From a checkpoint of a small transformer trained on Wikipedia.
Size: 16 layers, width 256, 2 heads of 128, vocabulary 8192, 15M parameters.
Architecture: LayerNorm before each block, learned positions, biases, tied embeddings.
Training: a variant of SOAP for these matrices, 729M tokens, 2782 steps.
Each number is 200 + 40 x the weight over its row's rms, rounded and kept within 0 to 999. Layers, rows and columns count from 0. The size before them is the row's rms in percent of the matrix's.

# layer 4 MLP down, 256x1024, rms 0.166, rows 105-155, columns 384-447
106,248,226,189,136,201,267,209,207,195,177,197,252,186,224,275,200,190,130,215,140,173,251,213,229,187,238,172,204,232,197,223,142,182,198,197,154,215,181,173,172,178,206,150,223,290,253,233,145,140,186,194,147,126,211,246,174,232,181,135,165,200,211,167,218
101,204,202,239,180,269,188,240,213,163,169,183,198,230,158,267,158,298,207,238,116,240,228,205,201,176,190,236,184,170,241,213,245,208,201,158,177,178,171,160,206,254,232,209,219,208,311,199,267,203,215,152,182,213,106,176,170,185,216,267,251,155,204,189,236
106,215,205,185,165,232,191,196,197,152,236,239,235,231,157,225,251,205,166,196,212,217,179,136,185,218,219,236,153,176,183,217,153,239,226,111,181,243,136,191,208,207,280,343,172,186,245,201,147,146,138,157,222,171,154,184,219,237,248,191,187,153,143,227,192
105,230,276,184,214,223,196,285,198,143,191,184,183,117,256,174,217,208,236,205,263,143,224,241,225,236,93,194,237,185,162,262,264,148,87,201,176,178,155,226,200,181,180,200,159,137,202,203,189,231,151,209,149,248,167,148,221,155,147,279,188,187,169,199,156
099,155,180,126,143,190,242,151,221,225,160,192,196,254,142,262,186,160,265,150,134,176,171,235,258,251,189,163,271,143,209,232,237,240,265,216,268,194,153,187,183,209,261,208,191,118,196,244,258,219,208,231,217,181,186,222,152,152,242,247,151,236,247,225,150
099,216,235,164,226,206,181,209,192,165,226,104,144,147,225,226,196,171,292,282,210,208,237,227,197,169,275,226,313,156,230,97,186,216,169,234,179,209,217,265,204,230,201,187,226,205,152,225,197,232,185,232,152,262,253,231,215,214,201,233,161,240,271,161,256
098,186,170,201,137,218,252,211,186,117,160,288,196,205,169,213,189,217,322,199,178,270,220,215,185,199,191,204,189,222,174,213,159,158,164,226,195,225,160,192,161,120,212,148,114,160,152,221,254,191,225,176,170,128,119,168,239,208,229,182,194,181,167,174,194
098,182,162,217,187,208,199,241,193,219,202,124,196,237,198,202,201,177,251,129,176,211,214,194,145,145,200,235,223,223,213,161,289,169,209,269,213,176,248,177,313,271,235,171,207,200,170,164,272,233,203,250,142,169,158,263,180,218,158,136,181,249,171,177,108
096,212,204,139,237,238,145,201,158,260,162,155,168,257,293,239,213,235,203,221,210,171,232,102,222,176,188,196,147,230,209,245,178,205,224,215,174,166,147,194,230,171,141,165,170,248,153,230,158,207,159,274,201,149,180,208,244,158,194,219,297,131,178,169,205
098,188,191,157,100,208,179,192,220,141,192,226,230,167,146,128,154,232,216,217,211,120,169,229,212,126,132,233,246,168,269,233,193,159,167,154,244,179,185,286,137,226,246,213,227,165,180,215,211,189,161,140,194,243,213,201,208,217,153,215,249,105,210,168,247
102,180,237,246,127,193,152,231,198,250,189,205,164,201,237,293,221,251,179,201,178,142,77,237,182,261,186,207,165,267,174,192,150,145,187,215,186,163,153,173,209,181,234,217,182,225,259,266,202,148,213,249,251,133,179,188,222,187,140,213,228,201,187,269,137
098,163,237,221,265,193,187,251,221,212,195,233,234,222,147,215,199,192,260,156,169,265,195,188,253,243,214,231,202,260,179,197,252,163,228,185,176,205,212,155,198,224,219,165,157,256,175,214,232,241,179,192,180,248,217,179,191,184,211,212,120,189,201,235,263
099,194,167,261,222,214,149,227,249,205,193,237,169,245,234,176,159,175,148,235,213,230,190,168,142,177,200,218,140,261,263,182,222,208,235,173,250,189,210,159,124,220,209,248,244,184,204,267,166,143,174,218,212,217,154,207,231,176,196,217,120,195,170,189,181
096,255,228,214,195,181,153,233,177,176,239,210,154,161,154,193,161,232,322,225,294,217,170,189,134,144,176,138,205,224,138,137,87,206,177,185,172,165,179,175,149,182,162,258,189,173,197,165,223,211,231,194,230,253,194,258,157,191,157,316,201,148,231,196,283
097,207,272,218,224,273,262,199,200,202,190,239,132,198,196,157,143,315,231,234,157,187,218,159,214,135,226,242,226,268,204,122,268,234,247,232,183,121,190,237,204,182,179,246,200,221,274,109,348,248,248,197,303,200,287,295,196,258,232,201,195,269,192,220,198
106,176,209,246,188,162,193,162,208,197,236,230,207,215,208,210,188,191,139,201,242,282,199,210,221,155,220,212,163,264,187,259,200,255,210,196,200,196,179,239,115,260,209,184,188,276,217,264,152,229,218,189,146,215,230,186,203,163,219,165,297,216,51,202,224
104,89,244,195,202,271,215,132,219,210,158,242,192,301,169,155,194,168,241,161,167,230,224,182,124,202,234,186,197,219,199,177,232,222,187,193,269,268,172,220,208,198,225,179,205,216,206,224,229,162,240,198,200,187,255,201,263,158,170,241,146,220,162,229,165
096,240,234,252,194,246,217,247,204,177,212,146,183,213,173,219,198,179,152,273,225,180,247,226,181,290,162,235,169,196,180,185,171,248,203,264,208,188,161,167,224,214,178,243,170,195,185,183,181,223,168,206,184,239,145,170,249,202,176,159,264,223,172,223,143
098,232,192,188,184,192,238,128,153,240,205,271,236,136,218,222,197,201,224,186,245,203,223,212,243,171,186,177,195,257,196,174,179,261,199,261,214,111,175,250,238,119,126,214,206,205,222,109,222,215,260,165,225,179,250,246,126,272,188,219,260,235,208,235,184
099,158,230,243,126,104,159,175,195,208,224,151,172,244,199,181,221,226,153,255,235,230,259,264,176,197,231,216,220,117,195,196,157,159,246,150,224,197,148,251,186,222,186,163,120,216,218,169,266,207,234,223,191,216,164,224,201,177,254,228,252,223,187,230,231
096,135,200,171,171,162,237,218,291,219,185,208,223,224,245,255,254,175,210,176,179,150,129,191,215,208,207,139,279,98,225,229,229,187,256,94,205,241,201,207,173,206,256,300,185,200,240,248,232,199,203,189,216,199,267,200,201,141,156,250,134,239,163,189,178
095,277,178,216,205,195,255,138,193,248,139,193,175,187,188,189,255,167,193,158,197,235,192,206,186,202,155,232,201,202,227,181,232,248,223,193,251,155,245,178,175,203,202,207,90,95,154,202,217,134,215,212,193,231,207,164,207,211,191,199,192,114,217,179,224
098,209,149,138,133,125,196,121,178,170,211,172,187,222,190,172,214,213,173,256,176,175,211,238,221,230,161,198,246,225,203,176,173,193,179,250,201,247,110,108,234,172,188,216,171,257,185,207,213,140,175,204,203,224,294,233,198,238,169,195,179,201,207,235,170
104,186,230,227,196,206,188,253,149,182,254,276,248,184,185,205,213,292,221,229,209,156,206,251,215,151,205,200,203,195,173,242,178,192,219,245,216,223,178,179,165,269,191,146,182,174,147,194,281,151,230,210,283,216,213,211,254,167,225,213,253,123,110,230,258
100,177,145,185,222,240,239,156,207,256,156,212,142,206,141,168,185,144,210,156,116,225,212,207,231,215,219,161,225,131,195,204,198,193,201,137,236,225,239,123,231,165,185,170,198,222,170,217,164,225,179,232,175,233,224,187,173,202,214,196,246,160,309,90,224
099,187,174,145,143,192,103,158,212,190,194,200,249,172,147,192,172,202,224,240,211,121,242,251,155,255,162,224,187,232,189,232,274,232,169,219,150,195,185,255,147,201,200,259,236,195,195,202,215,174,251,217,251,200,220,153,187,125,130,274,194,213,148,190,251
096,216,161,114,136,255,179,268,166,194,245,227,200,178,187,187,184,217,298,223,239,162,193,227,274,189,255,222,226,210,198,209,244,190,240,140,206,252,246,225,109,196,236,244,221,181,133,179,225,214,140,204,187,206,200,207,227,193,195,155,232,224,233,180,205
107,270,226,205,196,167,176,210,209,292,199,245,217,198,147,264,219,244,223,196,217,247,174,229,253,206,166,198,207,171,150,155,254,238,206,237,175,152,256,285,173,236,202,200,155,170,117,196,171,163,233,183,206,179,242,167,185,160,191,253,259,177,245,167,191
100,159,230,173,175,200,213,235,153,167,268,170,163,190,190,166,174,196,217,214,244,180,170,146,164,174,247,221,185,313,178,162,177,165,193,240,271,267,154,237,185,256,172,235,134,181,209,115,246,185,211,220,231,238,112,172,263,159,220,214,116,165,118,257,219
102,149,193,168,178,150,168,256,207,221,187,185,202,159,194,149,159,182,185,157,217,232,214,184,197,166,234,144,120,252,209,246,238,220,231,237,159,237,214,173,209,206,197,168,259,131,245,206,230,162,170,178,205,226,224,221,248,175,210,152,228,207,198,168,273
104,203,242,148,215,240,180,160,176,206,133,225,197,125,218,203,204,205,241,231,234,245,206,253,203,204,220,180,185,144,214,228,212,168,125,185,153,138,246,220,224,180,214,189,218,137,142,223,235,190,211,179,126,180,257,264,155,174,184,169,124,209,149,123,259
100,160,224,251,146,137,291,232,159,206,213,187,210,215,189,219,177,163,206,126,197,173,179,140,193,198,167,219,360,215,206,249,174,277,231,207,220,169,169,157,178,185,231,119,227,230,104,210,160,254,230,141,178,178,182,182,237,213,189,194,190,161,306,204,175
103,178,136,170,181,158,132,171,178,154,221,161,166,217,149,168,150,192,274,153,276,174,225,252,195,196,194,239,219,142,235,143,238,217,253,146,192,204,182,251,237,235,155,174,227,88,176,162,221,200,137,140,171,197,233,294,149,234,226,121,267,165,242,156,147
100,181,208,227,213,215,212,154,179,179,242,137,157,251,165,224,208,262,83,226,178,145,181,140,198,234,195,210,187,193,164,153,151,184,198,199,187,279,216,157,142,296,215,204,273,229,200,204,120,215,264,221,264,168,189,178,214,239,220,238,181,155,183,187,144
106,212,161,224,160,231,189,238,308,222,200,223,175,254,184,248,252,257,257,180,219,196,222,177,192,142,202,235,197,173,201,234,121,209,183,216,208,165,188,160,203,175,217,197,141,201,166,134,163,207,137,190,156,209,242,177,188,154,161,169,174,231,213,238,196
104,170,192,169,176,298,210,242,174,204,231,159,233,177,183,207,214,110,205,253,190,230,218,250,190,185,200,209,183,225,195,207,199,252,261,194,251,191,169,233,194,193,223,135,234,197,200,195,222,191,196,196,229,213,244,300,190,289,155,216,189,200,261,189,163
102,232,166,200,173,185,152,151,220,180,182,285,303,236,147,208,199,178,182,152,184,176,216,175,176,136,142,211,313,125,215,229,227,224,221,204,159,174,111,253,198,152,275,201,213,204,209,282,106,183,200,180,240,250,182,229,256,139,188,208,145,185,191,257,177
097,243,207,216,174,93,220,188,145,185,173,172,294,185,205,234,212,286,159,226,155,115,201,127,196,271,208,215,204,138,137,171,134,190,215,178,177,156,235,208,186,254,214,210,223,210,194,195,247,177,132,174,220,204,248,180,181,194,222,212,165,193,183,149,202
106,218,182,173,178,193,198,195,165,158,200,180,261,307,242,260,162,171,220,208,163,173,277,176,204,216,138,256,164,172,199,217,105,159,255,223,235,234,273,164,234,253,212,336,172,296,225,194,204,287,202,188,211,160,167,180,283,287,229,191,193,284,160,207,160
095,252,173,261,264,307,220,203,143,174,261,189,180,242,192,161,204,219,248,120,173,192,180,246,213,180,281,177,168,193,211,153,139,183,198,228,235,252,196,232,166,244,191,266,251,250,232,231,144,207,249,140,167,146,132,159,218,234,236,242,190,239,225,251,203
095,123,174,196,239,202,285,246,118,175,260,171,234,168,76,192,190,245,161,307,159,189,123,241,186,243,216,214,268,200,232,189,209,174,180,79,223,161,189,220,157,221,180,183,179,216,164,238,152,188,211,281,248,195,160,238,194,239,216,214,275,216,171,189,132
101,226,205,177,177,182,181,177,266,221,226,135,116,198,187,185,293,130,239,148,196,184,216,207,246,154,213,200,235,211,214,216,219,200,190,263,231,166,215,195,231,194,183,82,221,286,144,216,234,214,200,248,206,167,273,209,229,231,148,153,127,152,170,193,175
095,191,174,192,230,185,213,213,253,309,110,277,183,211,221,232,193,256,169,155,204,176,190,248,209,269,251,288,170,170,208,271,130,200,237,196,177,170,226,239,169,145,183,146,208,262,121,176,131,166,327,175,241,144,135,216,144,276,207,171,258,117,272,200,202
097,243,205,156,258,217,188,171,223,194,268,193,168,180,134,200,250,154,215,245,207,167,183,192,120,299,165,200,168,285,222,220,93,178,191,253,191,197,203,235,267,181,134,227,245,179,208,297,240,167,161,162,237,199,225,197,205,223,181,209,151,191,132,216,116
097,199,193,179,171,194,253,249,180,195,270,182,217,250,175,243,221,232,223,261,105,136,160,111,179,152,150,243,151,146,139,110,195,201,199,216,173,189,222,161,192,134,172,180,226,221,291,259,229,191,194,219,192,211,194,161,240,255,187,173,229,158,219,197,251
092,152,176,263,203,203,312,75,146,210,170,227,204,253,200,214,193,218,205,237,183,205,175,200,194,258,207,210,208,210,235,145,174,210,190,184,192,192,228,234,207,171,180,166,243,179,229,146,189,188,258,205,231,158,169,186,214,173,194,235,274,141,216,199,239
100,243,209,157,228,158,229,221,107,221,201,199,211,192,229,176,179,209,265,217,195,163,248,252,234,277,195,170,164,156,228,133,180,219,248,159,238,190,208,249,233,212,134,222,246,207,172,229,244,208,186,192,251,209,116,191,252,113,176,233,234,266,136,121,169
099,193,194,182,175,190,144,189,141,144,198,225,154,191,248,174,215,147,255,202,177,226,190,156,199,236,252,111,186,131,249,147,272,204,149,277,195,161,221,253,197,252,215,154,201,219,163,222,264,230,173,270,199,200,77,157,179,204,174,200,196,209,146,205,277
100,260,160,239,176,166,238,238,168,233,204,195,201,125,219,214,227,205,237,254,191,185,147,190,245,226,200,166,153,317,221,197,176,201,225,189,228,143,198,266,147,215,208,193,177,192,191,237,233,139,185,219,217,173,194,188,181,238,227,231,172,239,186,143,231
099,196,211,291,172,184,278,197,239,157,199,269,190,165,195,149,157,233,221,312,206,240,174,186,212,254,187,166,225,237,261,196,142,219,178,253,165,223,207,253,134,233,140,180,179,180,222,245,173,220,195,142,228,192,238,216,199,180,164,193,224,151,164,233,226
099,179,176,296,238,207,240,172,157,258,168,168,261,137,207,187,155,189,161,262,192,214,170,172,171,240,176,258,184,186,179,185,154,231,238,159,159,220,176,213,224,139,158,135,232,214,207,230,143,178,163,188,154,202,224,149,189,164,143,178,137,170,196,217,160